config.yaml
num_hidden_layers: 15
hidden_size: 448
num_attention_heads: 5
num_key_value_heads: 1
head_dim: 64
intermediate_size: 1024
vocab_size: 19874
hidden_act: "swiglu"
norm: "rmsnorm"
norm_place: "pre"
norm_eps: 1e-05
positions: "rope"
rope_theta: 1000000.0
rope_fraction: 1.0
qk_norm: true
attn_scale: 0.125
bias: "none"
tie_word_embeddings: false
parallel_block: false
init: "uniform"
init_std_qkv: 0.0192
init_std_o: 0.0
init_std_up: 0.0192
init_std_down: 0.0
optimizer: "adam_atan2"
learning_rate: 0.000787
lr_mult_qkv: 0.5
beta1: 0.9
beta2: 0.99
lr_head: 0.00594
max_grad_norm: 2.0
warmup_steps: 404
schedule: "wsd"
decay_fraction: 0.468
decay_shape: "linear"
final_lr_fraction: 0.0
batch_tokens: [32768, 65536]
max_seq_len: 1024
doc_mask: true
train_tokens: 701300000
max_steps: 14340
dataset: "wikipedia_en"
Each number is 50 + 12 x the weight over its row's rms, rounded and kept within 0 to 99. Layers, rows and columns count from 0. The size before them is the row's rms in percent of the matrix's.

# up: layer 2 MLP up, 1024x448, rms 0.0439, rows 473-476, columns 0-111
# down: layer 2 MLP down (transposed), 1024x448, rms 0.0431, rows 473-476, columns 0-111
# gate: layer 2 MLP gate, 1024x448, rms 0.0441, rows 474-477, columns 0-111
up473 133:41 22 53 42 68 48 44 52 51 46 66 62 45 40 51 46 47 63 47 41 56 62 46 39 40 53 33 59 34 70 48 66 60 43 72 39 41 50 31 52 34 68 59 48 58 80 64 34 36 79 36 62 48 47 47 31 62 56 60 66 62 43 67 63 70 71 52 41 53 45 62 28 57 39 57 51 53 40 47 57 44 42 74 58 43 45 54 70 56 53 54 38 46 39 73 40 62 62 51 46 54 31 67 54 75 61 48 65 41 57 70 60
down473 114:55 70 64 57 52 53 44 68 57 33 40 51 52 55 46 72 56 46 79 53 31 60 45 63 53 24 58 49 59 36 62 50 33 48 35 56 52 61 69 85 53 36 45 53 42 30 38 40 46 42 53 57 36 59 55 57 48 52 39 55 34 54 49 43 47 47 23 49 50 44 31 69 42 62 42 61 58 54 57 33 59 37 25 49 42 44 45 42 51 51 55 63 59 56 38 55 34 32 40 54 54 59 31 81 38 48 47 48 65 42 47 48
gate474 041:42 42 39 49 64 36 53 38 43 55 52 45 66 47 51 44 32 29 45 54 64 38 52 40 50 38 57 49 54 59 55 32 53 47 49 51 48 54 69 56 55 53 30 55 36 57 66 52 58 33 52 56 46 53 45 58 42 40 55 49 60 42 58 43 67 52 45 52 40 34 58 68 51 46 54 40 48 62 68 54 69 59 48 35 39 48 25 63 54 24 41 46 55 67 35 56 55 56 74 58 59 54 55 44 60 38 63 38 71 46 69 37
up474 038:63 62 70 45 61 46 45 53 47 44 45 49 68 46 42 41 43 53 64 42 31 30 38 39 35 61 58 43 52 56 31 43 61 60 38 21 56 56 72 51 57 46 54 35 45 44 39 39 47 28 55 66 54 52 53 46 47 50 44 43 52 63 27 50 66 52 51 48 60 47 60 49 55 58 52 49 66 52 62 41 60 68 36 59 53 61 54 72 25 57 47 42 50 46 40 57 48 47 58 40 61 46 38 56 60 53 69 57 47 42 36 37
down474 035:53 48 56 35 51 49 41 65 52 44 63 41 33 59 42 49 25 60 64 36 29 61 43 37 59 60 54 38 51 59 61 46 51 57 48 59 42 58 29 46 46 54 41 19 69 46 35 49 44 54 49 38 49 30 54 65 58 42 49 34 74 46 44 58 47 51 48 49 54 54 45 41 39 32 60 37 38 45 62 60 55 57 55 52 57 50 64 68 55 48 40 51 61 39 37 52 39 68 41 42 48 45 41 37 52 56 40 61 33 29 46 46
gate475 144:53 41 47 48 40 45 28 46 36 51 32 56 68 44 44 54 26 53 70 49 15 62 33 51 25 37 45 53 63 41 29 60 43 63 59 39 47 43 46 53 58 46 45 44 39 54 54 64 40 43 51 36 63 39 59 48 62 46 38 67 50 61 59 65 58 31 66 37 50 35 59 54 53 64 25 38 52 61 45 50 21 53 44 67 60 33 78 40 58 54 59 50 35 56 41 60 47 70 48 41 63 63 36 45 62 53 32 33 56 57 42 53
up475 139:53 62 38 61 51 35 60 40 60 34 46 35 48 40 51 78 26 43 52 46 51 38 34 53 63 39 43 45 51 36 54 40 34 47 39 67 48 42 47 65 54 50 53 30 45 53 80 33 48 19 56 39 53 46 27 63 67 45 58 14 58 53 46 47 56 54 65 43 48 42 46 54 37 58 29 43 59 40 61 41 44 54 47 54 65 43 48 47 66 26 61 54 32 66 50 39 45 70 40 45 55 52 56 71 49 61 43 56 45 58 53 47
down475 135:43 58 62 49 52 57 50 56 51 64 53 62 39 65 46 49 92 58 28 51 65 46 74 38 69 79 49 46 34 65 56 43 58 56 36 34 46 67 59 51 38 43 43 71 70 41 43 60 47 48 62 55 39 54 57 40 21 48 58 44 56 36 43 38 39 48 36 81 63 53 45 49 44 40 66 65 37 55 44 58 56 67 56 52 40 64 34 60 42 36 44 54 72 49 50 57 42 29 55 68 52 37 69 67 30 50 60 71 54 32 48 63
gate476 085:79 56 62 37 53 67 58 49 66 50 34 65 51 52 44 45 48 52 47 52 41 61 57 62 50 43 47 62 71 35 31 38 40 56 55 39 38 25 60 44 55 55 29 45 44 57 53 55 63 50 51 27 74 54 48 45 42 36 60 63 56 51 43 54 59 43 39 56 29 50 43 64 51 61 45 43 58 57 54 64 34 46 70 57 25 51 64 51 33 56 45 55 30 55 74 50 55 39 42 59 27 60 48 50 53 47 54 41 45 22 51 55
up476 084:63 55 52 60 58 55 52 64 36 48 56 37 61 38 42 38 20 57 42 59 48 69 21 70 38 39 47 55 64 41 44 55 53 59 49 30 26 40 48 41 71 61 62 78 56 55 41 58 43 45 43 43 40 46 60 47 43 39 41 41 51 58 56 59 47 48 34 57 43 46 47 50 40 49 46 63 28 42 48 37 36 59 59 35 46 38 58 50 27 42 59 40 30 56 43 35 67 70 51 48 45 60 60 57 37 73 59 67 52 58 45 43
down476 082:51 64 44 50 51 43 48 61 54 57 56 57 69 52 55 49 75 32 27 53 34 64 54 51 36 24 46 54 49 44 51 29 49 34 46 35 54 42 53 33 64 47 53 35 41 42 66 53 41 48 54 48 53 66 27 19 45 53 58 62 49 44 42 38 48 41 46 41 40 53 43 57 52 66 61 63 67 23 57 41 33 46 60 43 52 39 58 38 38 59 58 40 29 49 54 51 42 57 42 60 51 73 54 58 69 44 33 39 43 31 60 61
gate477 096:48 44 35 56 48 35 55 34 52 59 54 59 72 46 37 49 40 55 45 39 53 56 24 44 39 60 23 46 65 39 63 67 51 43 62 53 69 31 52 17 42 80 65 57 61 63 48 43 73 63 38 20 68 65 77 45 61 28 39 64 53 37 69 42 52 55 58 62 43 57 70 66 46 31 32 48 54 55 52 53 64 45 56 43 36 44 52 53 47 20 50 33 48 57 38 44 56 37 59 58 62 67 58 29 50 60 55 51 56 50 52 38